{"num_hidden_layers": 16, "hidden_size": 160, "num_attention_heads": 10, "num_key_value_heads": 10, "head_dim": 32, "intermediate_size": 640, "vocab_size": 4901, "hidden_act": "gelu", "norm": "layernorm", "norm_place": "pre", "norm_eps": 1e-05, "positions": "rope", "rope_theta": 10000.0, "rope_fraction": 0.25, "qk_norm": true, "attn_scale": 0.177, "bias": "all", "tie_word_embeddings": false, "parallel_block": true, "init": "trunc", "init_std_qkv": 0.0357, "init_std_o": 0.00446, "init_std_up": 0.0357, "init_std_down": 0.00316, "init_out_by_depth": true, "optimizer": "cautious_adamw", "learning_rate": 0.0023, "beta1": 0.9, "beta2": 0.95, "weight_decay": 0.072, "lr_head": 0.0142, "max_grad_norm": 0.5, "warmup_steps": 339, "schedule": "cos", "final_lr_fraction": 0.1, "batch_tokens": 32768, "max_seq_len": 1024, "doc_mask": true, "z_loss": 1e-05, "train_tokens": 292300000, "max_steps": 8921, "dataset": "wikipedia_en"}
Each number is 128 + 24 x the weight over the matrix's rms, rounded and kept within 0 to 255. Layers, rows and columns count from 0. Numbers have three digits each.

# k: layer 13 attention key, 320x160, rms 0.0863, rows 250-287, columns 80-159
# q: layer 13 attention query, 320x160, rms 0.11, rows 251-287, columns 80-159
# v: layer 13 attention value, 320x160, rms 0.0898, rows 224-267, columns 80-159
# o: layer 13 attention output (transposed), 320x160, rms 0.0962, rows 224-267, columns 80-159
k250:117098168133141147124155122121121134106139142151111118136132100116105123132142122129148127120138134116144126125097130130129110130101167107129135144104138156099158117122155115161127126129120149114118126087106132114120144162136107114166162155
q251:122124141108096095124114136132108111109105158155144146129112153159144119123136082149131119137148129111128149119123110159118137152164116127125089133152131121131132105105121130158131147133129121148143141145115127102129152110116151112129146137
k251:161121164167146119136111134123117135132094129139115113111127122151100093100128125125150111142134152126100091140110148136116118160110117099170079149161143116132125129116122132140139134136119097146103129106144105118146125142128131135120136123
q252:107107135127137129146112121141137143125111089129145110135134144118121099107119141134101129104143126133137134118124163103133115119130077143130138110116103135114134137125140154133122141128114139109147133125126143115148105137126127125109121119
k252:138140104096107108136095111146136092122137112128143130125145135139139171106118119124110112113136118101134132132123128138141158140123092124092143115089095119121115119135118147095136134120117167134119167134135129119135137126138147120120125112
q253:124113112117141158119135164116120157105148134132116120145152132155105155124156141124160124145151130110120147116119099118098131145156162111136150117115112121118125125132116115097142101107101143131096139158101126114086108149116125144144152124
k253:130127140121138131138146139142132112086168106121140145135121133150117118117130145112114111138126142116144174118098142111102115124129137117116137130118114129133142136141118137157114115110122157112138118112116150123121160155116091120162139134
q254:148119119121093149110096131117118082136139126101150113139128120147161142149117139139095126148105137122115144124115115140155143134146143134103165122110121157114123139139147120113114141137127131112145145137122157115098121123130124132133145143
k254:113126125120110144135140127141103141118131135115121128124157142120113127136110124138124113118128118137128164125129109133125133129126151130130125113104141136126133119120109143139118139116103124103140124103137117147123136154125105136160142135
q255:102118114177142113147144106134137202108107115127103115114146127126095079133133121137122109117161118151149156143132176119109125099130112178152088138146119139118148115139092115166125140115130094131118105126138111129126129135121121148122121128
k255:146129101120114140129109133126110120147115096108133151112120111120162143108104140143130118121163134145159141122117147154119118123148085145128143138127096112149117129128124117109127124131162146157118139125128121108129156125121130116113110113
v224:091099099110124112170158106141141130133124101096131134149102139107126136142134123128100129134133125134128148133133127150124123147154150132158105134173118148124116115128141130132113106106121107107127154165119145125124122126075116131109149109
o224:129129156138114122129111134118101117132136128157123160125132130115136116123113144143134136095171125116126140131115118102128132113152124150102145120119126132138146109122093118134139137131138117155122111129124122120118097113133123148146128136
v225:153139131079107108112141122125099118112117133107132119135140137123130147123107073111136117119141134113110136127121123134146133117138107144130154160142128139127070096141125166116127126088126119133148136162169094109111117133146145145104160129
o225:092146150125127126107109118123130153133123131112104123101150140114139102145149122108127119161162139115119142116129120133130114147133143113119107140127121109153151115136124106119130149139117162143126085122120119123152128112124120116099131103
v226:153121131153145127155136140120137142143116112135142139102123130160146124127130160120129136113115063144153138111152116136136080133129184096126120118114130107121146136124122144143142123125140128140141136122131140135139124100119137154140110140
o226:129135122128127152136144125128130120141149146123138132163137123120097115130121124115134115125146135140106127148089151136119159104123110153151134129141125130144113128131133120106122125135136130139126111139133121134146137166131149116129140155
v227:129130107123115113163114110098117132108120118123143120080097132148129122130135145105093134115151099159128149114132153151144124128127117126146113122148116118137105143121136125142092121108138102118134147108101151133156150098133144150127114114
o227:136117141128148151123129171152133129130129146144134142169142103141109117118125126131140141132111148102123131153117111109127109135128121128146141136144116145124146108135120111106125135121155113124099135130128139129111115145105144130155135168
v228:100135139113134121141120136113115124108131127111117133127146098135128121131131172171150137143131166118116144125119143134099119137127130154119104130120093138134128115125120070110108124155110120120100107127131127121143141132129125120135125101
o228:155094119138129142122133142136133117122146121147134125122114138122146125121107101110128105103115125156140141114138124123129137137111116118092142131135149122129130145139133125132122105116126120127136148138117138158117119106115108143144130122
v229:125092130158140103117138120160136142118125135145116147113115159121131136143113130128100153116125114159156133130153152142108121125097131107136111136144111142132131134133147140110114111128112148119101120138125175122150110127148149124106118114
o229:124141125108145133166127136116104109136141139111144138137149118143103138114146142126133117113138119105096141126101094115127137098132114150094138090137152142110132135111123120128148134129152124140135125144117110148110138128134130156139159106
v230:113117117111116118141119128129136113094155121113121119145150099105129134142142089156160096124144162119159121110132134106117125147150138143139144139139171178136140135142121126111157127129127120110090105168119103125109130123107145159124150116
o230:122129140116129126103124140114093137160109131130151143096114141117137138136093132134132152127128144122123137130125134148149139136145123118108134120115109106128160104143123114149115138140132170140143125125111122128130105115140105126150117116
v231:131107135147147155133130113175152123140135143129106143150152137114145112124159112160145132147148160117145120124144111097139088145131130116112120130106160160132135126115111095120167130139132131114102128141112118136120120146116135112135125154
o231:133145130132125121143132153085133125158127124130138096142115111141118157124127149136149143108107103143124135140147143143103138095146130131118119118107122145122135160127127146139135120102121143137151122127130145136108134135123104119142125114
v232:103156123120127135152156102101125130116139119121148155122127096165122154106141123100099129113154094163129125136134137128151119134151145132143132127123120128118122139121150169138079141095113113128151167150130116126157120105131121119120122160
o232:142108125149129120116113153137141116139104131131112140119124124106122116155119119139144120136139132107119134143120133138136113106122142121120126157129142125134143115132114109113135111145136118144113097126142123123114145117114151119128132110
v233:115125128130151144122136115101123137129110159135115125143174142125137109131137116142170119126129157128142136109119161111113113145155139110104152112118153139120141147137116117130185127136123124119141106160122110145118148151110144137147116130
o233:133130127129127148135126140116136105132135121111133111122113129138116151125098128127130109133122124130111083126141129136131136129139129132147110142123131099116118142129147130151090129142127161109130122115137133139140121129127099106132129120
v234:113131117119142143107141109117104123143188117137107113136155101119133122116119125127145117135119165127150109141120153125130113115148110136148112105147116135158169150127105098132138109122141106139133106135131115123117136098138107145146111095
o234:127119126110123125138116123141131129078098135148146125125124137117121125108129116118110144118128113130123112116107119134123128185121120141095156138120112124117138086135142131127118136114139134122128166106144149113134122160141135125132153145
v235:124134128111136125116132120130128109112139103133128110130109133145127132141112106128122121139115127121109110134146125151127110107139110136128120127130123145129117090135117142127121149121134128141120106104130103114138118119123101146109139132
o235:111123134124116120109141113131093136156134144136130170118118132092140115120142121132117129131128138146123142118119131127100132153099124126135135130119136124141134132121116132114148108112109152140124149125131115109133122144133157139142134124
v236:146140140138151169128098147150121099111151161101114102149132169116113119131135101116113133145136150115121121116158100131165135135137105137109159105131162152137112142125135127125150151146136138118126125076090085124106100158146131122144139145
o236:102123129115112110134139139128127120152124115087149122108117127129141133135145132143154154139096141121139124137114137144086122135119125101191119151114119131130130121110120149144132143106106154103142117113144136123139158119115143114117108114
v237:137121121117146118125134120131128138138136133101143142120131154135116147106112171124086143097167083145142136132100110142134136144133158143134154118133119112136112140136159141124130116120117113114152152162121110129135120124107150108127111152
o237:120127133128118132148130151129142118120100117143090105133157126143145114151149113107156118144124129124117129129112127131148125099143108135116126138135127153118123125131134133129123135143143110120129096122120129147142149099124112141122147100
v238:113132134123102128150100139101148129135115112121136133084075097122128121138152116088111116136113144105136136121138132162086160116133131118143137141139109117127117138123124125133102142107129120137110141090139141141131116122135146129102101141
o238:148123118138133123102143122156103136116128147146134157141126128114128133135113148150122137131125125116118138146121137115129125116144144140143117127144117104139136110128107114114112136148154121144114133146117134120107117130122122117162112160
v239:123137135125127115111102146112129134131142146118135120100127117134118113132138133100121114127140130126136142144099146113123156097125099139141166108135107139141119112118139118122140134114146134123123123109148125137131104111191159128126089156
o239:127109108101129155126169127151126142104105147122161130134134137108126138129120112115127143138108131127117120124148104138133115138132118121113125133131139099136129123129138130119129141133147110129097149126106130145135134111115139123132119110
v240:127128124130110122122152117144123130137128106117113129145126185108128127121136083121139128121114133112159129136111143149102160115125133150112136163108103137118116113136116140124122114137121120126151147126141132121133117165127138138111153132
o240:132132148120135104122085102112114127098133157141125112126133124145141133138113153142113118128141144104111125137126126122112107103137146113135126114128142116125126137123145137145110146112129149111121118124112139119130134144145129105124140132
v241:122129120117131140141116089134130105124146113117136123131129104144109131118116125136127114147107112121096124139145104132125119137126124136131133102146097105138137132114117121130120149135135119142132146113131111133116121111145113128129123146
o241:126119127127151113117142137129135148122103139132122138138141137106136113126130125105117137124138122155149115134128142130122110130122113134146129139114132120156138108115120131125153129108128111131099145125118126117149139125130141134126105153
v242:122140125095092130103122127119120103143109134108124117119125142154112123131104104127114115147129145128114127120122119146110141108139072138118151143140117137142107111136108102122124135100128110140152118128161101103112136116157142124117125132
o242:125146104124143112130135120116129159091145139123106126133157126114153116111159125129132144116121118150128116119139100127122100162113141136108138129121133115134135127136123139138134142136137151123085138127102137137143132113119118155126145123
v243:144142140110130162141146136155133123145102123143141141157120136110136125110151138118112163132121104129112124141125105115149130115101109149095091146123123097100125103117127145142120133141110160132146135130137078124138140122149118120150118173
o243:145143111151129136116148109110159126125126117113121108128142129137127135140114103131136101128140137146148133120157148121118106100112126106132116131105142149128101152128134156099133096099117116137120110127143149120117133116113160118107102114
v244:138165097109116123140125107092115128123124113128145128119118139141116140106121121110088126132128103129105133100098118140154119132131135145140107116131103097136109125140140175116079126123127114145161148153135118109148146129116136129127135110
o244:126114155123133113112119113151144126110107140132095139131168122130136099141134117099137115134137128125142132131161121117130128128127123146136140156141132136122114113111130102129139140121119121110096129124130126129142124115144120145109120141
v245:168126141118159142115143128118169128152154149153140139140136104133117149141123120106127120138138138151123142137138136129149115108143100112119101124148122114119127117127140157121116119116116151137116100109151114151107120118121095120107122149
o245:132124107127109126117119137163129121130115113107110127114112131122129119140149099112119131122130119111120130127110109141113129164111149121129120109115137135140118128134121136115123120141114125139167124121132134101129115109137159151140123102
v246:121122127158126134138142098105125142132101132124116161145132123126145128131135156119151124134146121135130138128131139130140099155137154115137123113111144135126150151142120136117143110149135107126127127167089145149122151155075127107162124115
o246:145123143144106135133133165129142088138153126150118101140136116155109133115107129142128119130107115132136119153111148133083140106162138162120155124124121137130109141117125116143095139126128138094155122117167136131132121125152082139119151150
v247:113121117130117126144134109140115129130135125116112119116122140095145116139125109134132149144133114095145125121149132143153127168134113114128095134151134128130115151130147135132105112130131126111129136110106156132113154162089106126135154070
o247:116136147141133104128119136116116102142140118138152149140108119147125142108124157147110129131132119127123120126118118119097134130134140135157136124117123135102157102116108113160117133135139146134143127138155107126128103145156138123130137137
v248:124130113104130120144134111135131137137145134119145174145117172095129132139137137133111134136173127127149136084119121132123155159133151121114124127171126107138114121147148148121143097133116121107134126158109102151133130131103138107132121163
o248:150127133131125132136134154116139114126111117132101116115169117149124135135119120132153112115118110118118142135129136122142120089167133142146133112109123152124123145099115132149118152130138139128124116113104143135119127111125101152158121112
v249:128160160142117138126123128131102122105128137144111134159172098116130113133146113145188117130107161103139122136124128101116129143123115116123115123113132138116148112126085094139173141152142135148115108142152131124121125157125095147110138110
o249:122127125129130127106123127119146141156124113126140114127080135123121152120114137125107115136132129148118126122129144142132128140126150113125119123116131092143109135142158131125121117108115140131142159114130125121128132129115124108153112156
v250:112151130111107121100112137124103107124109128125133114119140153147117110126113079134127119141135172125111118116106134150108123116116094154121136155132129144135091118127106104107117146138128145144138117094151088107117141132136115134101136150
o250:124130117120132128118146117116119162131143135122114123123124107108152126135145121126117130129104137139117124108175106114148113143107135087126137144127149124126144127120137152136150126098097148120097151150104128127128115118118128154143128122
v251:126157126117105118109139130144113132110109129123138129124124136123139122114123143130130123104135103118140108147109094109139114136144142131116138158107139127119144110148116146141147118133124132142154132131159141124152136124095149116155129105
o251:120133132136127127133143105113136139123132131132128129120137121128134138124115128129116124166151125142117114108128148128140145108117136132113123116137142128105120140132150111131130144120136142119110105134136097126141126131139125124073132108
v252:124135101094099124150106137116120125142113149124140138119114154148122125124116122102075112121145098125111133099125142154131130122145126145139180159149138127131106109132124151137116132092137123112151145126143092110133131099132163128102119159
o252:126137133120150135114160150135119156126130122129104124128154117118134093143144126147183160142127140142120134130150113117141107138145109125122103146123118131156124128136108116123128131133119122156095100116110137114133125110127114139141131108
v253:134110123153110091120116113117127141144133138167135114128121127123146136127149130146122118131159115129125158107107129107137140126115107117104121095122141125111119160113145124117137133139117131119133122139115142145133162133156164101124094141
o253:144127114102155137121133141126144121117101118109148142127144111149124150129112133100143135141107144099130109134175130151132114123156127126142116136131134125125128140147117130132120133149144118125126135142126126136101095127123100130120129115
v254:094124104095112117160139101137138142146132089120147170151102123091121153139133114122111135127135122119134126143122129142101129118153150122146109142147090116120125124129124129120127129128123139113139158127111123131131123099113113153122124164
o254:143108120147141103133134137120121121118113135152113142124144134112129121138114141135127121131144123115128157135124145130140121096138126149102142117115124139156148122113109129131119133116149122152129124123123141121109121141138142151159113118
v255:135123147128106138147123130156119136089095127140126133150129132119123135141133132143114105122155106128118124099126121101125112132122147116117128120098128149118123142141144108144101139137123133111132106110140158112158138132151147092122142104
o255:119139121135143105117112130105148136143141131118149132113129111148144144112129124116148150111129139135150127112132126129162128122146113127128117112125126123125128140124109114110127123116133130129127153155114121131119115114111094146118129135
q256:102182169131146181118093148093109190149116192129063091144154138116148117137127123161145150108125082110085126181213100140125101147068160056103083185122159087131189099134154119155063183114120110209039096100128131166097133135130172125131126158
k256:125112144136126104105129142111120121151123102129112150161104125118149115130127127113127123117109113114151122111111130140133128097110121119130143101128113140109136129147100127116154119136149158140121125145121122132145134129120142118125126144
q257:158091079095114090148169141151155066112145067105172171150125130157116159118124143054119101146132167134166141104068138116126156092193090183170162085146093154134087145108098123111180095172152111058188165150104137086167118121108095149132130114
k257:128119129096136141146121146141122120098138138125151129121129145152096112124109123124107111106135143123129153108092131116138111124141131121151141124142140133123119128122127127137120128137112138108135133119148136128128147146133125118154144143
q258:112105145148136123106106153127119127089108147178124114125125172130105117124129112139107146124153150129087117132132142122121113142097140133131138127115150083165129102137166167129108175142143157156141125116142106113120146110139095135129101160
k258:170103128108097124109135135142082084110141137129135147129133114140139132160144149123157108112144142139118146108115164129120145140136127140130141139139077164116112109120135151128123121130103145142133139132107107131129121096125129146125104112
q259:145150108136100123128152120116149167114140089119127125149118099151119056119117119145109156112167164119106129139129105106127102128126118127148114128136152129133142135105092155158125144128117126121110122136127127106133135110123148142115141116
k259:074143152132153129111123147109108146150142168133118136091101118114133111113130137137144134109117090160124099137165129156146137129136103108105115143142126088111129115144133146130131134149168124143134136139139134103137129167113137103134125135
q260:141169097153100112124145114120175163150135092097128126150116091128130102115126126106100159120108138126145144134139103133136098106141073142123151119157155155086136157102114145132134125125122103104093116149146128110122120120131170146132163101
k260:119162103112151135132125149129148157146150138128109094141158142125116148130121114116147131101136136159131108154122108124136122110117101124115160102136135136132119139147132143097123126136161164132128106121117136131121091126139124140139119146
q261:092069157093178117131112134170108099111116160135145135119115164139139151126156130133131114125135135124133143113128124122101153126145137121134097143106148129135123111148140117145120117115129136116159138101105114162120138152111094129130131148
k261:161105098124076118107143118134099071105128129129138173154132135126155136164133139126129141174127164095135153105140153095123121136124131145118128131138118146126132101127121141129113115125107111155126145127140119108127133097117120136107109092
q262:148098126144116134177123127145134119106134133126135114112160152100104124114144136143102091115140124112112158137102143121108132115084141126118124108132113119118137146123149143126122161074141150140139100116121096124095151129172115100134137153
k262:147117158131131151150113122098161184091115126145089090102148092140095122076135131151115147127122124127094129173124111148114132129078149106136125105122123136106121109153154096154125150120144139109095111142165114173126139165187124124157194157
q263:136181079151109116106144141113182169125117087068117116132147124122093139144127122092106165139087129123156128157150102154164088130120092131117155126157129160112099151136137161113117167131117109141090100151154112120131133099136150158135142098
k263:132141132169154170135125125100142174158129145079098053123171122141087134118124172094117120137118126136134121193136121160099149098094099108145139117109107115111128181105150150163126147152105165146059061132129097177127123153179132125141165093
q264:139150150107121097127134123151130108160087119131110169155123128083181134155134094137121145113141133114124125098112108111126143107148147082129134107087112145137138131129136127107140137118119168161166121161103109131181144111121136082126126106
k264:116163173152084027076160203108109172172042153193153194101126134110141075186126103173165124115109119101132154133145169105132134097180154139144174118141115124171095055173145125099165125119189122124150117139123136109164096088124131114083103136
q265:123150128104113131107120138127127117157085115113140116141141155129133103130109132147112099132170152111114147107125103142180146110133150124162147128110109126154124078134145137082115160085120126112137136161099117126148108135150108151144104098
k265:125165180137122044142113127121106107213108118127152149085138091095106121163102116145103124120149112129088176120124144181168106127144141125165073148098163168200119115120110107050114197133110105100146114055081133145156123167113094091172082097
q266:158137117131133122102135148144136155150114134089149131113097141164114108139143107121126134148095091121096120091118171154126162160112116095127134119107117132167155111125077148120143112155089139134142152125143132140109176130109081138142083103
k266:110142140141123079091128135142185135085089132077121076106107129178125140158135108114125121152113131155086089086101146139167141182162107083132141112142123123152152138072132111091143123193096147147094156127134085112171151106123150107116109077
q267:123112095100131109122140128127166120102135090166162201120131106142118135131124154108116130142112146118136131104100131091128135112182153171136131100154153151135132161117121126103119091103131100123171147144130159103114070131112120123107097127
k267:202082096158176099140065135147156104077138093159109115144165148125143120094145173121082139085126159135061106079112111115135148100089129150150115085131070133137142088144184102165178119166163117128091107151151162142113102126119159127092125088
q268:174131122141137142107141123122134124122129082140090136112157157129133103126124143103153110088098138120104117150137121082103135155080159120095186144084119122108153111113154120149134121104141177171120071154135165128107098132137159134147115137
k268:080186130073138130112078071102171091074098095111072168131142163165129124164096130111110080082092116146089153124161097096111121179125164159055175169100109141070138069111118156095195141078087140165132131146160156142113101134144120120186150164
q269:165118136112103098156107138152123094120104113126203164105117111150153133143144089087126149151132145162138115143095169124110129115134115184163129116101122142120109141147113114083162103110115139122186155157151097141096118086128123154083112175
k269:152112130101107122153117116176118114144156089105125100147120093165154146116120050105150132130145149144151122178089155091136084134171122155187105116181162133113076133176076135077153103163085087112124105169178130096134166141142121183131147198
q270:150148143084125139147139142161119124152140100122109134140108133089148135152096132177078132129093161151146088117125125129139136132096122126124132102166154140134090179139078153142117159091096168104114143077136123155116141128122145126114112117
k270:074134108081146119093167145145153072090125109160116121166100175128158140143101093152077065137090129170134085127082147099120096119085145128121173110086147147101132154144099141134096109086083141066177120143108127132181191117159152166080134174
q271:127099146120179151140108123129122121118126175116129125162124148130147128145162126099139094135144118090159118114133117116131121122145134135163111116092126108141100141140119105173138167181086107073136131125150169157157134139118140166120139097
k271:051115093097129190141108164113074131124142140118148118146134125170124107124162111099145168124100129136127110060106136125070142128145124129175164175134118102110147123071175130202105186164108084084147124150188087156129135087146140168165112138
q272:136136084111130134109138084148125124150135106151139123144108149126134157155113139102139158153117142097144144133117164106142149144150101140137159106113123081087138121103134183097101174102081138111174130130167136074144098108165078138110131127
k272:129119098130151147162111109142117096135167112164097133165148141171134157121118087124103125215105126060146144152125149107092146119126177142092175081088137113090120140117097188101123135123121184097145102097110117118122080140147139126183141163
q273:137158165108124137154124124146102132134087141149139129159098139140122111134089066134139135141117137038097150085138109160101131142139085113160122133155092123147133169120118140118114135110131117100181107100102131113096153122126158109112162104
k273:099169143156133130093071112106139144131183118145123092129125126158112109166140123114147102172084073055083116105060163116103166106124102099166107121098109111092207161122174153095115150192217158077126092076097126127142182104181138114203139072
q274:123109143215211119112136154143090151104096113144133112092137131136109102143096159147148120108138134175117098103114116140130126120065147118128140126095116149167124118130152108089151152124104146116129106107142097137172126163129127120109112177
k274:135115196186178113144136144102116144143075111143139136136125192148129094123149093123150112089192091122092078103135103103172130115141151078186152146106140176099113140185104100126138158155123174102126177144151136115159089153058159128129151167
q275:127123133167103120132130106132126110133100097070174124136139129154134163134142136099096071142144124128174100122138169133130161119133108125143153095117130103111125178083088112138186114127120157119156150159111135092115129121126178138125098084
k275:112131137125060131148089078118154112106122095103156163102118090128130169141104129112109137176109108121117097122171129122208136143102136130098144156146145119144119139027152115146118124083119091126161185156150099116153106089140137073085117147
q276:140140099092148139116105159186126142124150127126109083093146144150146147093114105103130118116117140125114099151110125126126136143160088084117112163149131148110117163134153154060134120111114133123097162154097097164128117153135156117139140125
k276:156149117024124149104066170143103124122165199127129041110148142137139156126134083094120162118083197128098115139010145120162153117116028044116111204173166145054107157152140115074126132141128072119153172128141181116159168163171148108126177149
q277:139118106156106158137121098105120134144174130118140160158129133131131155175142125138143137147074106121115103138158136153108118142123123139139131144177147117149124138143149145137134152159156122094126091124128085115098120141159177161118144121
k277:129204084183070165154114092082130119147137127150152089163097103166113154141157127141180160186037121149095097077189144178097139096100145190190134190157139096110127157160154108126145100103126069110119119151133143128096126117146123122087134146
q278:161136144137102136072118162110115148108129167121139113118110134083175150122133092158163139129115136089099144118145145134156107157100143188125147115133160096133164088131158116135066159129136122173118099115140071128087155094159109155140136127
k278:129137106126085111127117153145149117083070127142153151112071132124138139132086090150103085096066113142139164092150122158072069135134119195165183056118098111195094120106076092155199145157058151170094114154191154083111160167123104155119169126
q279:109119165116143142140116112107119093127120114070123175148092126136124186163084108114136148139106121150196176131119083104149114097136118116105168131126134112143114148108133136129164102116134129070148119124115141157118123114144156093113088130
k279:058097103109111188104164157111156088155132095019088124129119135076102140134053110146103138106117138183195148154174096127125156058089178149134183127103144118130122155075119128124105136136148162160114100120129140166098189115099180100143117087
q280:145157080122123126161149142147138112133112133140139107154115130094136159076157156139178131134116121158124140082139093107118110159148126076150113121145127112154085153116115113138142125135188146117170150149096161142126135122133115111122115144
k280:104102058144044118044111114161170103102124145098147092110077125128155127123173118118172231110082141150126154120107138142069172146171113118175176133129186083174137202202108051119080112134178088110126124134123215128140113132159131115073116090
q281:099117086101115144126158159140120102095159119148125137132114158155127140140153121123125150153133160146094120101129124121085063134109129131124150157150126103148064160141134109118149127153166164188126104109127135107130135095138102120106122135
k281:118103120163119153101155129144131130127149131179159145072140155101144103104141157146181130164188099129128143149101149096086136156169125197111141127115159042132080139160082119079153159149118123076136079168078123119112093077237114135054139129
q282:136149108135120103148143110118131133129125072135136136129144113134157123112083168109121101117147121137122130123147134127152137155138098140069151087101080128105117117157117164098101138119117143148115171128117124134123125136064124136134116118
k282:083162152127083091082135138159160148113115126110103134171175165149123170148110114127132120025152122125119108175147095155187107096155086109037196076107101228093142099125138143128092125139065188135122154142083044150110104134108151186188149096
q283:143149131152093129122105141105096134106091142120095113120135115136135155106147133169113125112105125173124099145147141174138154150122112108130147166095157106148168122139150118179089160131118140178110136135167113122141145130137136126133108154
k283:130131106114139136114090051116149152165097133139117142069140135127149149126138140138109123104126170099167108156120111123155109156114077163152164084099138088190128132119071123171156099121155143140113136152151090128121109114154087142139137144
q284:115099129106118094110125150146091111096098096142111135117147117176125111121123101171094160129141115129140160085122113119152149141106113166081104127130086140128115164113163132153106157118103133102093144148115146095150124156174209137112120130
k284:174123145141100138097138098131117105154052144144112111097159179184130078102120101142116160129140125090124136077072106119176104155127075139109102148140125182130105124097141125181109064109085113115134130150149109098120164143108153103168109135
q285:104143117128130135127122121143127093078144109105186145112116168157139130112124125163115127158128122055150118120092080128103139108115141129150104127134117130113100150151134157145103143126112155103108142129151096113102110137136112096094176129
k285:132140128139128112174106151087124119067105118109216130134084170211111136081130141174058190219154095106116112137031126114106073130128169095207115101164148116196116143174120148156071146104092145065146144159156121083141205220159124078070161140
q286:095125133123116126133086143141154106139111126138133142113100170134115148135113141072081125176123116126150163132111121123199103132110125096141108092139166086159105111095088103114132151141153105134107160138133131136130163143112124136100159131
k286:106081167181132087112084146151138118130061116112128097136084189134137122125072169113095119135096146078123116113051084170159148199117091132168100062109158079119139163075119101098136183155185133148122157129149082136149151132136170121090110143
q287:124116144120143173133129127125147140107147159120108130144134114141122131119122153169105131147123134133146129156158165107096114127152135088143132122113154096129160136133134176134142151122149153122100099144134128138126134118174110116120155138
k287:114140163120125142114104131147107127098147161144124093161120100158136083088103093142093123167126170133117128154155174132094087116106195141201190150146138119141131154104157145110120152103139156083102100138114147140165130128107170108115122184
v256:111127148117178138093155112138100136139116119113131097087181131061188095149178130122116141121053159135170039120077086182117171134151160122146184077140112204116094166119102109096119119162107157123103120099160136122079180177104130156155123164
o256:149157112143134040148119098132138109081122162144108108157120202152122143156073147069119101082160149093128127139193124073125113125143133134166078122102165107196198172119115109142167141116170154133146191119116090123127126123153150052149115092
v257:140145151131148098130089111172086125156123132137130094100105106105104108154127104144115145149086110134112140150117038132082160114121129192099139118087147108106211175126142106143141192127090117159104100173125108191127093143132179145083154164
o257:046088095120122136166140121109106133164134099161191103182175084121133091119140124180157139015144134099163133168089140082171136088145104062142086149103116145172080082201117122153079089161072196100114144106147164103151168094171136088177118097
v258:134139128111148153146109114176095121130116061122072125117110112174140119159093132163188149108107111080153149113125131140149193134100079094106100156178124121136201137122126131120133185108102143144114097106143163159105124115079099138107110116
o258:135111136125097115108134135085110142133159165129177095107123137096178118071151128141145134060153102128132111135084121160122134081147180123118177085050141158113113130162133147114134074158110187113135124112192090114171156070153123069102108176
v259:087159114183122079188129114101133123135155155152132190070145109188110155135153127093109162111093061114116162115125126184164045141141148114115103138122179129118131140144130084167163105163127121161136152115156164150122091117097144137135107139
o259:177141164083183133091131147121125067160110144151128147156114110063157147110074096090168137166194139186181131124131183117078102090132100132129120131187078110149116191122100116069113111137100147162068068144144118080151143140112169048165168130
v260:064127141118179108128037095130199134141090140070154109112149076149112166077084147155137127090153135121083166060144173094086192119212134135118174170137127112091081125136161156152114144085139105166139074182104106137135175162141201119100146174
o260:153082186089112107140155099244083185091149181082155098161120135134037077123171178155111102155125133149114146141160037193145146124118126166147120111130102106125107142144136136144130073145147126100143169055100111091111089095139089184175110096
v261:113151117087130136115075163117152107100100096114145095148097103090144098096096099138102169135194124138133172109128090163130114113108116161171130116085094111097120088122152163113083164106123105089166131100125118134104125144115161151138118100
o261:147133096145127065129187126137099099135142140109117070098157135144213092192153161083088123114085133146090049100083151181119173088118132136099140094141149140150148147143189103162108135134126130090148159183112191132119146095099107100127094154
v262:154157124117130112075163151065093144097086150117111161124143120086117175149161126139130109107092100128124080125131194113069135073130043082143155102160177097129224130136140169132056194078070104153166118132180084102193106101100105097132108131
o262:048116171147108126120147148115110104133180115098178088105159137167116147180115111178194114127094168033055130127159091121135155174142127076167125126082120104142140137034105085192128054133139182141143184175087092119105150131170112082086134131
v263:122146076116146097138153152089137117174136129152164119198102105124116125133081077118152125155071083128107146160107095084107107155134092100099089128118104166182120109135126173136148108121131170158216126120076119092121097126105178112122115139
o263:084133162164105203151127115150147139112120075147157153140130080082146055119125132121143111087177142149083143124119091114144100126087143119130124151119143103100144159111131121144124183099170108126092117177136124221120186110121092181154134168
v264:188157110088108165131149126132127145100161103143174152118148184123209100192109114139099156154198109105063130138188109176067194144166131107117112108109131107128096161097102116080096101105085117149081152101162093137162196144171081184131106117
o264:055173087090120069129145192085134100132121160094070152113146057186175157104140194180158145151058163105130101151101163117142079089178128116074140151083219191126116064119070136128129191109219085157131100136133099109126125098106166115119161081
v265:105128129136080128122147179164048164119165131130101138114136124153156137156167104131000203117135090116202022099104080149144150164187160119124168117183093149112168104152149140136106109100098102154120074057199131127087140129177198081148063130
o265:134122150164122118138141118112145083191094134086090083123143157101121147078066091119146086098166166103136218100211163064140100066076106140107098109130201166205218124104141142104131113101101153154138177114079072129098180099152113156139165105
v266:162062137083076136194144105115140113150128173100128147190130152149133173132188092113102096122173086112112084104125123118153115119147149085128119144099146108160121132125099111197166095144152192110145130131077088100148124105106102143148094138
o266:149102112088157176168151111138115120115118112144157155119123078109076195136121093134173135155135133109163214108109108100114109142165099144109160143195079165069096124090149163067201119091118079141198120184137129153113110163138170117112181081
v267:099112157130084106139150092181140107143100093107135093127161212143083112111191129161122150113176064204120189058135116152113179136121133163155118104158135109153150105116136183120152125110144099109142118096114162150082067171129163160098133176
o267:118137067145136135110098110144129189111134178119084116093093122152104131150098157106074121125133181071131099127116186076163099082141149134064102125156079159135141138185131136096110091169121136148133169128149143112095078108156139145172057177